{"num_hidden_layers": 16, "hidden_size": 320, "num_attention_heads": 10, "num_key_value_heads": 2, "head_dim": 32, "intermediate_size": 1280, "vocab_size": 3895, "hidden_act": "squared_relu", "norm": "rmsnorm", "norm_place": "pre", "norm_eps": 1e-05, "positions": "rope", "rope_theta": 10000.0, "rope_fraction": 1.0, "qk_norm": true, "attn_scale": 0.177, "bias": "none", "tie_word_embeddings": false, "parallel_block": false, "init": "uniform", "init_std_qkv": 0.0247, "init_std_o": 0.0, "init_std_up": 0.0247, "init_std_down": 0.0, "optimizer": "muon_variant", "learning_rate": 0.0204, "beta1": 0.95, "weight_decay": 0.02, "lr_head": 0.0106, "warmup_steps": 80, "schedule": "cos", "final_lr_fraction": 0.0, "batch_tokens": 262144, "max_seq_len": 256, "doc_mask": true, "train_tokens": 910400000, "max_steps": 3473, "dataset": "wikipedia_en"}
Each number is 128 + 32 x the weight over its row's rms, rounded and kept within 0 to 255. Layers, rows and columns count from 0. The size above them is the row's rms in percent of the matrix's.

# layer 6 MLP down (transposed), 1280x320, rms 0.0443, rows 211-263, columns 192-255
size [104 102  97 103  99 100  95  97 100  94 103 107 105  98 103  98  98 105 103 100 104  94 101  95 100 101  97 104  97 107 100  95  95  99 103 101  99 104 106  96  91 106 102 101 104 101 105  98  89 102 102 100 104]
[[ 96 140 112 123 208  99  82 176 155 102 115 138 142  48 135  73 147 176 147 102 146 121 129 102  94 102 154 148 109 138  94 127  96 150 100  98 137 108 148 113 167 107  94 113 114 113 164  70  92  69 126 102 118 157  69 113 106 150 171 122 197 127 114 178]
 [ 95 148  94 153 135 175 171 137 165  93 166 131 126 190 139 143 205 123 151  90 101  75 137 121 141 114 125 114 153 135 107 144 210 109 100 143 128 121 143 142 132 187 137 144 172  92 119 134 151 158 127 162 100 145  96 123  62 114 144 141  63 129  70 141]
 [121 163  66 116 192 115 129 128 129 146  98  85 110 172 105 107 150 114 146 121 143 141 130  63 134 144 150 120 100 184 147 179 132 110 123 161 100 132 125 137 139 113 109 149 191 180  97 184 153 119 156 103 111 100 101 157 118 166 116  56 128  96  68 100]
 [107  74 112 107 244 119 145 125 117 105 210 122 161 108 194 123 129 150 112 163 167  91 118 152 159 105 187 155 114 114 179 119 161 124  67 105  90 153 168 140 177 161 154 126 162  88 139 204 109  91 131 133 137 142 197 116 106 185 122 135  88 145 195 151]
 [124 203 168  91  84 115  62 133 172 137 117 163 135 177  98 116  74 134 149  60 138 121  99  84  92 204 142 118 135 161 140 111 130 150 114 143 136 144  73 154 150 107 159 140 120 174 158 133 151 129 122 122 104 139 113 132 193 116  74 137 110 124  94 134]
 [148  50 153 168 167  73 102 110  82 108 109 154  97 158 116 123 152 141 131 161 135 103 139 140 104 147 150  88 151 114  70 126  99 137 120 109 139 131 141 132 121 191 103  85 106 117 132 114 116 126  96 122 102 174 126 151  44  65 139 109 125  88 138 158]
 [154 171 200 138 112 145  95  91 101 121 171 120 130  95  80 101 155 122 121 140 143  94 138 128 110 129 130  62 121 100  88 199 162 127  98 148 164 192 120 113 148 140  69 168 124  68  96  75 162 154 100 108 156 155  78 117 144  77 119 101 157 140 160 112]
 [ 84 152 169 128 130 133 108  52 127 111 153  84 126 149 122 192 102 167  63 131 143  84 126 114 130 139  50 103 163 105 102 175 164 195 108  49  88  79 119 206 104  95 120 109 104  77 131 174 157 145 130 108 132 143  80 144 128 148 110 138 127  88 117 106]
 [129 127 201 121 173 106 151  85 104 130 138 150 140 135 105 139 115  93  96 130 137  97 129 107 140 133 135 156 112 148 175 134 167  67 125 113 127 165 139 116 170 161 104 104 100 181 133 149 166 131  83 164 129 157  95 155 103 112 112 148 126 112  90 143]
 [106 146 156 128 106 134 148 148 182 109 144 124 152  87 113  77 110  92 123 182 151 121 124 101 164  78 119  95 117 133 142 180  58 132 135 120 150 187  56 138 169 154 157 130 113 134   4 132 180 139 131 139 126 128 196 148 125 186  99 142 135 173 131 130]
 [115 156 202 103 133 103 130 142 100 111 113 100 102 119  87 145 157 144 203  87  68 160 112 135 131 152 143 121 117 117 182 154  89 185 130  85 132 139 179  74 158 124 133 114 121 112 181  67  84 101 158 106  77 175 123 147 134 153 113 116  80 121 165 128]
 [ 96  84  70 118 155 132  98 156 139 126 121 147 116 127  91 138 119 193 134 148  79 102 167  75 111 109 113 184 153 148 121 155 176 108 141  96 167 129 178 103 123  72  76  96 131  81 122 104 161 140 152 111 102  94 108 128 167 111 125 115 118 157 188 141]
 [136 150  96 157 107 101 109 163 126 147 163 147 136 165 127  98 117 122 142 133 113 139 154 152 175 156 160 184 100  88 141  98  80  61 109 174 136  60 109 121 114  89  79 140  63 119 124 169 164 108 150 168  43 122 139  81  94 140 182 195  98 105 189 160]
 [116 158 160 122  94  98  62  86 105  77 114  82 157 131 141  99 139  45  74  81 126  64  97  97 161  73 115 149 156 134 165 136 114 103 141 107 107 153 131 174 151  86  77 131  95 140 124 144 144 123 117  83 116  95 124 122 101 146 113 132 138 126  99 107]
 [121 113 154 136 173 156 171  95 133  82 164  88  82 138 125 147 128 130  97 132  70 170 126 156 143  98 199  78 100 200 129  70 170 124 118 124 137 140 104  95  92 140 155  51 167 137 118 103  80 176 135 144 100 154 119 186 161 166  74 124 132 105 137 179]
 [ 71 196 128 145 113 148 109 192 131 125  77 146 128  79  80 181  87 103 168 155  86  75 156 137 119 172  95 113 132 159 109 141 101  79  70  94 170 149 140 151 150 129 103  81 186 147 117 148 164  90 130 121 163 141 115 127 118 134 118 137 171 131 101  95]
 [147 115 143  80 129 175 113 211  95 149  98  96 135 125 136 135 138 149 164 108 129 175 166 110 118 173 202 114 134 137 102 134 148 148 139 178  93 147  87 104 151 113 139 145  73 129 105 126 141  62 156 153 135  88  86 110 188  82  70 115  83  96 140 147]
 [135 140 131 160 126 103 140 147 131 160 132 151 131 119 101 119 138 127  90  93 110 155 131 145 131 136 221  66 135 121 145 149  99 122 133  91  68 136 135 110  93 197 119 123 178 111 252 106 173  83 178  65 167 108  94 108 169 149 136 200 105 111 144 152]
 [105 139 162 164 141  96  94 151 138  89 158 149 181 155  83 128 191 120 196 158 159 150 127 141 107  80  74 103  97  72 146 121 237  67 142 157 125 166 126 117 123  82 121 172 103 176 102  90 115 123 148  59 115  66  96  57 107 127  81 121  96  98  72 147]
 [168 131 126 151 175 118 116  81 114 168 138 180 167 104 114  59 158 120  89 119 147  89 130 119  96 118 136 175 111  79 134  74 103 156  83 137 160  91 121 130 119 151 151 105 138 120 118  64 100 158 136 152  97 128 162  76 111 143 132 119 185 153  98 164]
 [ 92  90 126 131  98 118 162 145 104 143 121 100 166 141 170 115 193 143 164 136  98 120 171 130 164  92 180 108 136 147 134 150 201  83 158 121 110 101 106 134 101 165 142  94  59 128 162 148 127 143  84 117  98 110 121  89 155 160 109 127 164 158 138 117]
 [103 145 103 112 153  77 122 120 179  59 114 179 139 137 120 135 140 177 136  84 164 103 230 151 179  55 119 138 113 177 122 214 172 100 102  85 161 159 103 123 141  77  75 139 124  63  95  95 144 101  91 116 153 149  98  85  84 144  99 164 192 173 134 146]
 [114 108 116 165 124 150 112 121 130 112 118 167 101 133 124 151 170 133 184  85 125 130 132 149 111  98 114 174  87 129 164 159  87 140 126  67 163 168 141 113 151 135  89 154 129  64 103 120 132  97 102 133  81 129 134 153 162  94  94 169 141 110 130 106]
 [153 139 128  97 139 101 116 150 153  61 102 123 118 148 119  92 132  81 126 100 155 147  97 160 134 126 100 141 174 187 103 147 118 133 126 176 129 154 109 161 196 123 106  45  82 103 184 167  85  88 109  86 119 154 123 154 118 217 119 137 166 150 167 117]
 [103 138  98 126 175 175 207 134 140 163 114 116 129 106 147 133 160 172 130  98 109 103 117  83 159 147  90  30 126 184 147  90 150 153 143 151 112 129 139 120 148 142 166  76 115 150  80  87 129 106  92 109 201 102 155 152 138 136  80 116 148 111  94 180]
 [162  88 141 115 204 118 135 158  99 122 130 142  94 218 111 143 131  97 146 115  96 134  92 100 161 115 135 162  96  97 138  84 126 125 138 192 144  82  73 116 166 140 110 155 161 154  60 131 107  85 106 124 133 111  84 113 132 116 165  98 137 139 104 144]
 [ 80 185 157 165  76 144  81 110 106 144 121 150 147 112 137 136 104 180 171 135 108 108  97 126 130 131 152 156 149 144 116  85 104 170 118 208 169 167 103 152 182  85  97 150  53 155 151 105 127 100 176 103 150  93  90 131  91 109  86 138 119 180 155  82]
 [ 86 137 138 144 139 172 102 137 110 109  89 118 159 110 124 150  98 170  85 127 103 128 110 169  84 171 177 138 108 153 126 164 185  73 162 142 114 124 204 141  87 142 109 138 112 114 104 166 126 151 128 180 112 137 123  68 174 122 125  65  40 173 135 162]
 [ 61 186 125 160 102 116 127 143 128 185 133  92  79 129  88 149 116 181 126 157 148 183 118 156 112 111 115 102 126 179  74 168 165 153 154 118  89 107 137  63 119 159 111 138 137  72 154 147 125 151 100  97 153 137 145 126 110 163  93  79 107 111 163  60]
 [ 93 150 113 135  55 101 121 144 146 159  85 127 127 167 156 154  81 213 128 132 104  79 157  44 122 141 110 124 147 114 132 183 160 159 135 146 148 154 166 109 179  94 115 132 191  76 112 123 110  70 147 108 146 126 110 138 104 135  93 140 153 112 135 108]
 [113 109  94 135 192 115  95 157 136 150  74 143 124 108 178  55 144  56 178 127 133 183 100 122 114 161 152  77 158 116 128  11 170 125 103 162 210 134 150 147 174  98 112 116 126 134  97 105 112 169 106 139 138 147 151 140 107 117 134  75 125  44 134 166]
 [142 113  95  74 139 117 149 188 170 123 175 144 175 118 132 149  89 146 133 126 137  95 207  89  93 151 118 208 173 140 185  87 209 107 115 104 193  98 142 191 145 111 117  74 112 115 113  93 144 179 179 107 139 104 176 132 155 134 129 162 106 107 125 143]
 [132 179 105 127 160 162 130 114 131 157 117 135  90  88 117 114 154 117 126 150 112  90 115 107 112 105 171 115 144 155 108 159 134 125 131 112 121 152 135 171 122 169  99 148 144 133  81 152 193 146 125 108 138 109 143 194 140 142 113 136 116 109 139  37]
 [133 145 181 151 134 136 106 145 149 110 145 152 158 163 184 162 109 173  94  88 157  94 165 103 137 138 107 169 180  91 159 176 168 230 107 142 157 117  86 159 170 133  93 128 117 158  89 163 127 130 182 148 132 127  96 149 142 122 164  84 159 104  90 132]
 [128  91 133  95 113  88 155 102 181 132 130 104 118  98 151 137 106 131 122  81 116  77 112 137  95 140 143 118 150 130 179  92 154 129 150  64 106  94 155 139  61 116  97  91 128 154 145 181 111  80  90 116 147 143 122 156 140 149 127 108 134 124 150  61]
 [197 165 145 129 143 124 147 191 128 156  94 113 124 165 117  85 114  84 141 112 207 139 116 146 168 182 146  96 126 180  76 120  72  41 145  71 173  36 165 221 127 182 192 112  77 141 115 163 120  66 142  93  86 123 115 152 133 152 200 126  97 160 121 177]
 [101 110 126 137 137 108 150 115 125 111 111 124 151 158  88  84  99 204  82 209  90  88 123 130 137 158 131 167  73 125  79  69  90  81 193 105 165 126 106  80 150 123  84 144 152 108 143 135 162  94 167 159 130 105  51 107 100 129  77  60 139 165 147 145]
 [119 136 101 129 122 165 134  98 185 139 184  99  93 107 126 139 155 118 109 197 112 166 104 176 127 105 134 127 111 118 160 135 147 178  92 144 158 158  89 124 132  62 111 143 153 169 145 105 137 124 156 119 182 202 190 161 113  86 107  26  57 135  99 104]
 [161  93 177  41 110 123 116 151 140 120 135 203 145 116 138 110 142 148 126 138  94  53 136 160 161 189 164 161  90 117  82 140 183 123  76 116 123  98  88 168 138 149 109 110 108 182  72 130 178 113 177  48 147 186 163 131 103 148 111 153 115 113 132 134]
 [143 182 130 136 144 143 152  96 126 150 133 126  97 105  80 152 206  83 153 162 145 116 126 112 127 201 125  96 118 115 151 171 171 107 116  96 160 140 101 157 140 144  88 138 109 131 129  21 134 121 117 120 123 115 130 140 160 134 112 193 181 100 172  97]
 [ 82 120 183 126 120  69  46 186 154 141 102 122 146 125 161 137 119 137  94 144 145  71 138  71  92 199 164 112 113 143 147 189  99 120 137  83 162 176 112 115 176 138 142 121 147 101  86 114 112  99 152 123 173  96 113 126 156 141 109 112  98 132 109 118]
 [139 108 135  76 154 177 132  66 142 149 145 157 124 136  88 149 122 153 123  72 168 122 124 153 170 123 162 150 129 164 169  83  94 137 157 150 127  90 203 170 131  64 126 151 154  93 134 123  84 127 107  88 166 100 167 147  69  69 115 132 125  87 126 104]
 [131 157 168 189 109 174 124 128  38  79 117 188  90 172 117 151 129 119  97 194 149 145 164  82 151  68 101 149 128 113 104 121  84 148 145 137 113 118  72 202 168  98 123  81 146 158  98  90 110 132  81  98 158 159 113  95 123 147 221 131 106  89 138  95]
 [124 123 106 182 131 138  44 146 111 124 138 121 155  96 144  85 146 153 107 122 106  99 127 180 158  70  65 108 155 111 113  93  92 120 115  79  89 185  87  87 117 103 138 102 150  75  71 161 103 120 132 133 165 129 101 158 164 139 112 166 125 118 110  67]
 [ 97 157 123 152 131 146 115 156 135  81 115 171  87 140 126 106 121 147 138 146 103 160  70 196  97 122 161 165 164 160 133 174  98 106  70 133 122  88 130 129 112 177 129 113 143 115  98 117 186 117 128 210 100  87  98 142 129 140 164 192  74 128 155 113]
 [ 84 138 162 150 189 135 104 161 127 131 153 100 135  99  96 119  71 137 136 157 211 131 130 181 115 173 134 183 156 113 103 139 149 170  91  60 151  84 129  87 144 108 103  97 131 109 141 148 103  72 143  87 121 137  87 118 145 158 117 111 112 136 140 106]
 [106 138 109 141  96 129  80 195 162 145 176 116 104 105 136 140 123 125 118 108 158 134 128  94 141 132 140  78 133 141 175 114 125 173 150 137 130 124 140 208 125 159 149 113 150  70  74 129 170 124 137 180 162  98 147 147 128 166 110 140 152 177 128 132]
 [117 189  72  70  97 136 101 147 118 107 128 157 151  96  97 150 132 157 174 174 138 113  99 123 205 141 136 101 114 135 134 128 126 156  72 119 104 165 125 165 131 122 159 186 195 134 177 152 169 138 155 112 158 101 164 100 136 165 118 186 109  90 126 126]
 [138 114 101 129 134 147 125 185 190 109  55 149 141 112 110  91  90 169 151 119 160 142 132 124 170 114  98 111 150 151 154 118 161 139 195 162 152 121  55  57 155 111 155 137 100 158 123 132  98 168  71  89 110 101 119 134 136 122 123 156 113 116 125 148]
 [ 71 158  97  88 116 171 133 134 146  69 124 101 141 121 127 123 127 122  95 147 140 122 127  84 167 146 149 175 153  89 198 136  86 153 185  82 184 151  60 172 162 148  75 138 100 180 159  70 163 117  94 107 122 138 145 119 146 131 114 133 170 150 159  70]
 [158 146 154  51 133 134 118 187 133 165  98 133  94  77 139 173 211  65 105 143  94 160 139 145  97 157 173  73 107  79 128 115 103 101 134  85 117 139 190 156  63 122 149  91 127  79 168 132 143 108 141  83 120  74 117 137 168 124  99 129 119 151  87  96]
 [118 144 125  85 143 117 126 164  91 107 109 183  88 155 154 114 150 114 103 107 102 106 148  69 117 124 156 187 151 189 129 165 108 108  92 149 164  52  69 127 162 165 177 138 133 148 204 130 178 181 157 187 157 153 101 163 152 126 131 125 106 140 153  59]
 [183 119 123 142 123 144 147 150  89 138 189 180 103 129 127  87 122 136 144 132 134 147 137 113 187 146 149 122  64 103 174 168 121 193 177 187 152  89 134 187 182 143 178  81 122 142 108 140  73 121 190 106 123 136 144 151  65 113 128  75 126 121  76 116]]
# layer 6 MLP up, 1280x320, rms 0.182, rows 212-263, columns 192-255
size [103  97 104 101  96  95  95 101  96  99 104 106 102  99  99  94 101 107  95 104  94  99  88 106 106  99 107 104 111 105  93  96  99 104  96 100 108 106  95  98 109 102 102 107 105 105  98  88 103 103  96 105]
[[ 87 144 147 154 152 123 129 165 178 138 182 172 134 130  99  70 179 118 147 118 106 120 114 133  98 152 118 170 113 172 118 166 180 115 229 124 145 156 143 133  56 104 152  81 194 105 130 136 186  74 144 182  85 188  75  83 103 167 114 103 117  90 140 167]
 [135 135 174 136 210 105 149 126 180 154 108 129 130 170 122 142 120 156 116 109  80 134 176 127 159 168  85 146  90 142  80 136 136 107 156 122 163 107 139 135 103  85  66 166 130 128 164 107 182 154 157 176 139 135 112 208  44  83 189 112 160  93 140 170]
 [162 114 108 159 162  39 168 143 128 124 164 126 174 121 143 135 144 171 161 126 109  89 174 150 127 148  84 146 105 145 112 195 109 132 125 101 136 134 111  96 161 119  90 143  85 127 155 105  90 136 154 140 126 102 179  94 151 176  80 105 147 124 159 173]
 [130 180  81  84 128 138 112 139 181 154 140 120  99 171  80 115 140 164 125 155 180 111  89 107  99 141  72 119 129 137  75 103 144 147  89 128 121 100 147 124 145 127  97  64 107 138 138 123  76  66  51 180  62 122 188 159 101 187  76  82  98 106 112 123]
 [136 130 126 113 188 155 167  90 160 139 113 182 112 203 223 131 117 162 122  75 105 125 176 155  77 183 112 120  65 126 178 135 161 172 160 108 164  77  98 138  92 108  92  84 116  94  95 117 114  86 155 168 126 130 155 144 141 130 131  64  55 167 152 102]
 [112 175  94 177 109 130 136 134 153 168 148 135 152 121 157 131 146  86 152 144  94 120 114 115 124 142 189  88 159 101 151 181 153 115 151 156 169 142 111 141 121 146 181 128 109 131 118 123 125  68 137 155 173 141 122  90 113 101 113 164 159  63 117 126]
 [113 157  92 163  82 123 167 114  85 149 111 126  87 103 142  88 106 110 172 147 117 129 152 127  79 134 118 166  95  60  96 120 160 179 134 163  66  96 135 122 133 129 114 136 164 174 130 147 168 143  66 144 146 122 133 101 136 101 147 169 133 123 109 112]
 [180 121  82  69 132 155 159 133 139 202 188 116 110 115 159 129 123 175 175  95 155 168 144  77 122 134 126 126 138  96 113 130 131  81 169 150  86 141 104  98 108 159 115  75 123 173 130  70 120  93 139 154 153 170 138  90 174 117 154 170 125 154 115 145]
 [111 104 150 129 136 158 196 134 194 128  92  85 137  46 128  74 120 100 181  71  85 128 108 164  66 117 111 136 117 213 172 160  58 124 178  86 134  87 165  96 153 138  98 178 150 115  76 143 151 137 131 112 130 130 135 110 148 160 135 145 119 160 105 149]
 [138  97 175 133 131 121 159 101 152  82  90 135 173 121  62 119 161 129 130 179 150 147 146  80 122 146 122  90 170 127 132  93 120 115 171 100 108 159 129 113 135 141 137 106  91 122 113 124 110 122  87 102 121 172  95 109 177 137 123  99 200 146 155  95]
 [122 108 127 135 164 152  66 102  89 138 139 214 173  94 121  96 193 140 125 161 145 139 116 121 107 160 121  72 172 173  84 139  71 187  79 117 145  86 112 116 153 135 150 141 125 103 122  91 144 170 164 126 134 149  89  70 110  78  93 147 116 183 129 102]
 [133 130 120 128 104 151  81 163  86  84 124 171  91 145 103 169 160 132 124 140 136 111 157 152 124 128  86 133 141 145  85 185 179 135  88 141 172 139 105 126 120  69  76 137 142 183 114 127 150 162 104 156 128 136 202 165  48 139 136 148  84 160 140 168]
 [ 88 163 125 129 131 110 131 145 146  89 132  79 131 137 153  97 111  57  93 142 118  75 119 171 185  41 103 141 149 139 127 125 126 107 128  89 171 107 177 159 107 116 127  86 152 113 149 116 157 152 108 126 101 118 112 168  92  72 156 155 153 175 109 118]
 [179 148  68 127 132  97 118 183 140 122 141 148 102 125 100 144 147 111  88 153 137 121 139 130 130 113 117 140 163 227 114 141 129  74 164 147 165 162 125  86  73 135 158 153 122  95 148 112 157 130 137 166 185 137  75  71 152 170 118 151 148  85 137 112]
 [128 162  93  84 162 141 152 117 106 168 164  73 117 136 155 101 121 103 124  95  86 165  97 125  97 155 134 135 161 177 139 132  96 112  92 199 119  94 114  17 120  66 113 117  94 132  98 134 168 139  30 170 155  94 147 121 161 172 113 154  85  93 160 157]
 [176 122 148  99 200 145 174 163  91  96 186 161 139 149  74 156 158 127  62 136  83 135 132 128  92 151  66  66  70 124 130 104 110 155 107  70 123  86  98 116 166  79 171 110 131 145 130 114 107  85 123 106 136 131 113  62 173  98 118 160 194 127 126 164]
 [ 84 120 179 109 119 120 135 112 111 141 137 117 116 118 114 118 163 118 103 130 208 177 134 149 140 121 133 146  80 118 141 168 141 160 178 157 163 182 134  77  74 146 123 125  83 117 108  31 126 140 150 158  79 192 131 173 146  99 139 151 130 121 143  75]
 [136 143 112 153 114  96  72 137 142 165  59 140  87 147  70 168 102 202 177 129 151 101 155 123 143  90 107 101 135 143 203 135  98 114  97 162 139 100 120  91 116 170 146 116 122 108 105 183 113 121 140 153 118  82 123 116 195 145 101 129  72 125  79 147]
 [151 151 143 151 191 122 124  99 117 189 118 178 174 170 174 122 101 184 116 139 173  75 157 137 107  90 138 101  82 139  97  76 142 162 152 128 113 110 148 103 127 158 143  95 153  95  84 212 114  78 131 164 119 133 129 129 168 136 130 129 137 121  75 111]
 [187 129  74 167 106  98 172 138  75  85  84 103 140 118 138 120 183 198 153 182  82  97 127 163 102 117 103 169 144 129 134 101 140 164 111 119 136 109 115 110 108 117 128 108 130 126 136 135 119 148 158 119 148  94 151 193  61 147 106 128  70 106 162 112]
 [145  86  71 110 136 123 135 149  94 152 132 128 107  87 126 140 114  64 154 123 175 141 145 104  79 133  88 110 115 121 103 154  80 155 137 155  98  90 136  71 182 133 117 110  93 211 126 118  99 131 171  78 135 100 171 175 131 104  98 134 141 112 166 132]
 [140 109 122 102 115 146 168 116 129 124  90 116 105 125 142  62 113 208 152 111 148  64 127 136 125 198  99 197  92 140 124 164 127 114 134 128 129  99 111 183 122 120  86  75  92  96 110 158 111 173 139  87 164 122 162 148 125  91 117 166 124  58 150 114]
 [119  62  70  81 101  98 129  97  97 140  64 131 161  88 119  82 120 145  80 145 137 151 166 130 119 131 103  96 143 105 146  52 139 128  96  92 136  72 195 133  54  69 130  95  91 146 106 144 159 145 135 167 156 181 131  73 109 137  77 137 208  70 110  95]
 [ 62 150 135 209 123 163 166 137 125 165 128 162 126 159 126  79 163  81 120 133 129 137 108 208  77  99 186  91 146 150 142 127  86  95 144  71 135 137 101 150 137 138 119 133 113  86  73 101 130  42  84 168  85 132 173 191 133 159 101 119 182  83 135 200]
 [ 83 166  93 118 115  85  85 106  82 148 127  73 103 173 115 159 159 134  77  52 136 134 144 108 132 112 142 169  79 106  99 140  82 125 161 178  91 148 169  86  96 117  97 167 156  78 129 140 102 164  98 159 120 147 168 110  70 153 116 119 109 117  76 159]
 [134 176 150 129 131 161 130 186 154 147 102  74 147 120 115 131 191 172 106 109 122 147 176 173 146  78 148 128  81 102 135 109 156 130 125 139 193 157 133  91 160 122 104 104  99 123 131 162 186 118 132 159 120 122 139 148 138 124 167 170 156 117 197 152]
 [149 105 129 119 185  74 106  81 112 158 110 113 130 182  99 200  95 235 132 139 142 127 176 121 176  68 181 151 101 173 136 104 115 159 142 107 156 161 139 212 135 141 137 152 163 102  64 158 128 175 134 155 133 165 157  71 101 142 100  87 103 163 150 178]
 [120 106 138 140 198 118 147  97 118 136 135 109 149 129 122 147  98 117 178 128  56 127  91  91 142  98 160  94 155  92 103 172 133 131 147 149  29 127 114 104 119 142 111 114 180 100 137 138 210 134 201 171 133 160 135  94 112 156  73  89 146 124 138 111]
 [160 117 113 164 221 131  82 147 153 140 174 161 133 129 122 148 132 117 144 132  87  87 151  84  89 145 108 144  80  74 160 137 184 141 130 163 165  89 136 124  92  74 141 164 182 100 167  98 132 118 143 132  91 182 112 158 172  80 197  67 146 110  97 121]
 [156 137 131  80 155 156 157 104 110 134 123 144 141 136  63  72 113  68 162 128 124 196 139 114 117 113 102 134 106 132 105 119 139 100 159  99 131 124 154 152 133 137 138 179 129 131  89 113 126  82 179 145 169 148 146 155  47 130 109 127 126  69 134 134]
 [104 126 165 106  91 150 190 157 116 118 125 135 127 137  91 154 107  76  89 122 103 143 149 111 127 103 115  92  87 177 102 136 140 130 134 108 126 191  92 184 133  99 176 126 116 140 145 129  90 140 144 131 114 154 100 136 141 189 108 149 134 121 139 141]
 [149  65 114 157 107 142  95 148 136 119 152 145  93  96 113 145 110 116 174 111 116 113 156 145 129 141  95 104  98 105 139 151 142  76 121 116 134 137 103 142  62 124 151 173  81  79 140 106 105 131  76  88 170 123 152 105 133 147 123 103 130  96  71 140]
 [167  99 173 110 127 124 195 102 117 107 167 127  94 122 146 146 124  58  88 148 126 109 131 107  93 110 128 159  85 134  93 149 112 112 162 156  94 176 109  81 150 161 155 128 148 169  80  92 102 166 142  78  93 135  59 102 180 163 131 110  95 143  28 113]
 [137 130 151 150  69 155 165  76 117  73 158 161 159 189  91 155 109 122 145  39 173  92 143 129 129 108 113 159 119 180 151 136 148 122  58  97  95 171 136 121 137 128 152  86 200  80 194 119 103 104 184 132 146 106 193 105 184  84 174 138  99 151 194  96]
 [118 126 108 103 102 157 144  71 123 136 129 174 115 123 126 125 106 153  76 160 125 200 137 127 173 112  95 119  95 123 105 125 119  74 202 127 100  84 114 120 164 113 142 219  77 136 165  99 138 127 149 128 135  63  74  56 104 144 140 156 216 150 128  94]
 [145 130 152 124 133 151  89 183 187 123  90 167 131  94 119 100 123 122 109 142 142 144 127  97 143  78 185 132 169 127  60 117  81 109  92 143 112 128 107 111 106 140 174 126 124 134  83 135 146  94  81 170  98  91 145  84  48 129 168 145 146 106  86 141]
 [124 163  89 157  75 101 184  89 132 130 189 142 152  74 102 177 170 138 103 195 143 136  45 156 100 156  92 143  96 162 109 124  82 108 149 135 170 119 115  79 105  78  95 115 115 135 124 107  98 156 110 167 109 174 120 160 146  67 157  91 115 100 128 160]
 [ 99 158 104  75 148 105 143 182 100 158 122 137 156 120 115  62  63 170 157 150 102 141 171 150 127 134 181  86  92 132 145 176 201 134  76  93  80 110 164 112 118 118 114 137  82 118 112 135 156 128 126  79 181 110 107 163  81  92 169 128 107 122 131 109]
 [195 121 134 143 168  43 137 153  63 138  85 163 134 122 117 129 136 151 180 149 159 136 127 136 145 100 129 123 132  99 140 122 110 146 185  89 115 147 103 107 127  62 169 164 148 108 117 144 134  66 102 142 128 121  91 150 129 144 128 154 165 166 147  65]
 [183 159 117 108  97 147 184  83 171 172 180 159 155 184  97  81 131  62 155  86 207 105 156 105  74 100 128 136 142 118  97 116 122  82 128 138 119 139 101 104  80 157 126 136  97 127  85 130 121 163 123 115 117  96  74 169 140  79 116 135 149  73 189 121]
 [ 90 138 121 184 143 133 141 121 157  70 139 149 119 148 142  43  88 145 123 178 154 118 154 133 116 142 192 103 122  84  81 152 177 147 110 130 134 150 165 127 152 133 149 152 124 131 164  74 119 176 168 147 118 151 141 197  48 110  95  67 132 115  89 122]
 [153 163 151 152 115 130 139 146 122 110 144  75 114  99 103 134 128 107  98 146 133  75 138 129 179  82 128 135 119 130  92 137 103  58 124 114 120 153 110  49 131 114  53  96 180  58 109 158 124  77 152 123  83 117 136 112 117  80 169 138  96 155 125 180]
 [150 138 113 125 113 158 127 123 141 144  73 128  91 107  99 115 160 100 149  96 138 118 136  85 104 138 116 159 140  87 118  98  41 114 139 151 183  77 100 108  98 163 117 127 138 146 115  44 103 147 116 107 132  83 139 187  89 144 105  87 126 156 120 138]
 [164 110 149  73 110 129 108 125 156 104 131 133 142  85 105 184 187 151 132 133 117 138  61 115  92 111  73 140 105 125 169 170 103 159 175 178 174 118 153 126 124 120 151  63  79 104  83 123  67  68 150 139 115 123  81 172 169  94 139 150  90 141 182 164]
 [148 128 148 162 210 116 158 182 147 125 189  61 183 100 173 111 100 143  99 140 125 123  83 123 157 113  98  89 157 129  64  98  63 116 121 143 114 127 166 126  65 194 137 146 152 115 177 166 138 132  72 115 166 189 147  95 144 160 160  90 136 143 153 157]
 [137 157 137 147  99 167 108 124 147 180 138 112  91 158 124  74 112 111 127 190 116 110  93 163 150 177 159 151  96 132 108 167 125 105 127 164  88 130 139 167 150 153 179 180 167  66 118 143 116 119 104 195 118  99 168 116  73 194 131 142 155 135 104 162]
 [131  53 126 148 138 101 128 105  97 152 122  68 155 118 162 148 159 133 133 106  87 130 148  88  77 137 120  50 171 139 108 172 155 127 186 122 188  87 108  64 183  90 114 147 140 156  82 137 178 110 182 142 150 206  88 105 138 122 118 129  94 170  85 141]
 [144 130 121 108  81 107 136  97 140 124 121 158 182 133 111 133 100 120 139 130 144 140 131  98  96 227  67  97  95 154 133  93 160 178 110 114 119 122  79  74 128  95 133 141 136  74 133 150  95  98  96 162 145 125 123  83 159 111 206 179 163 177 153 112]
 [129  54 111 101 112 150  78 143 120 103 106  76 108 120 108  81 116 109 144 126 133 100  85 164 222 158 171  94 116 121 138  82 131 151 114 102 118  88 113 123 131 159  95 185 151 106 100 115 123 101 163 142  85 130 119 163 134 132 121 158  79 167  89  93]
 [198 151 122 135 119 113 148 182  84  90 104 136 183 147  48 147 144 175 180  80 155 143 118 139 133 116  79 178 113 107 154 154 143  94 104 124 172 135 154 129  86 158 129 144 113 134 149 104 141 135 142 125 112 129 108 155  82 119 191 105 198 114 149  77]
 [159 115 139 153 128 146  99  91  49 109 142 140 180 128  96 114 114 167 156 159  98 130 137 152 135  95 149 137 158 112 111 130 109 110  95 129 139 174 128 137 162 195 191 161 147 155 145 112 109 112  99 191 110 163 188 146  98 197 118 101  97 146 141 146]
 [123 129 114 105  95 110 111 123 158  88 152 171 122 153 141 158 202  84  95 134  89 136 131 189 147  83  99  27 118 143  95 211  83 103 105  95 102 207 126 149 116 150 108 161  84  89  95  98 157 110  96 168 142 137  94 145 104  94 144  87 142 111 155 133]]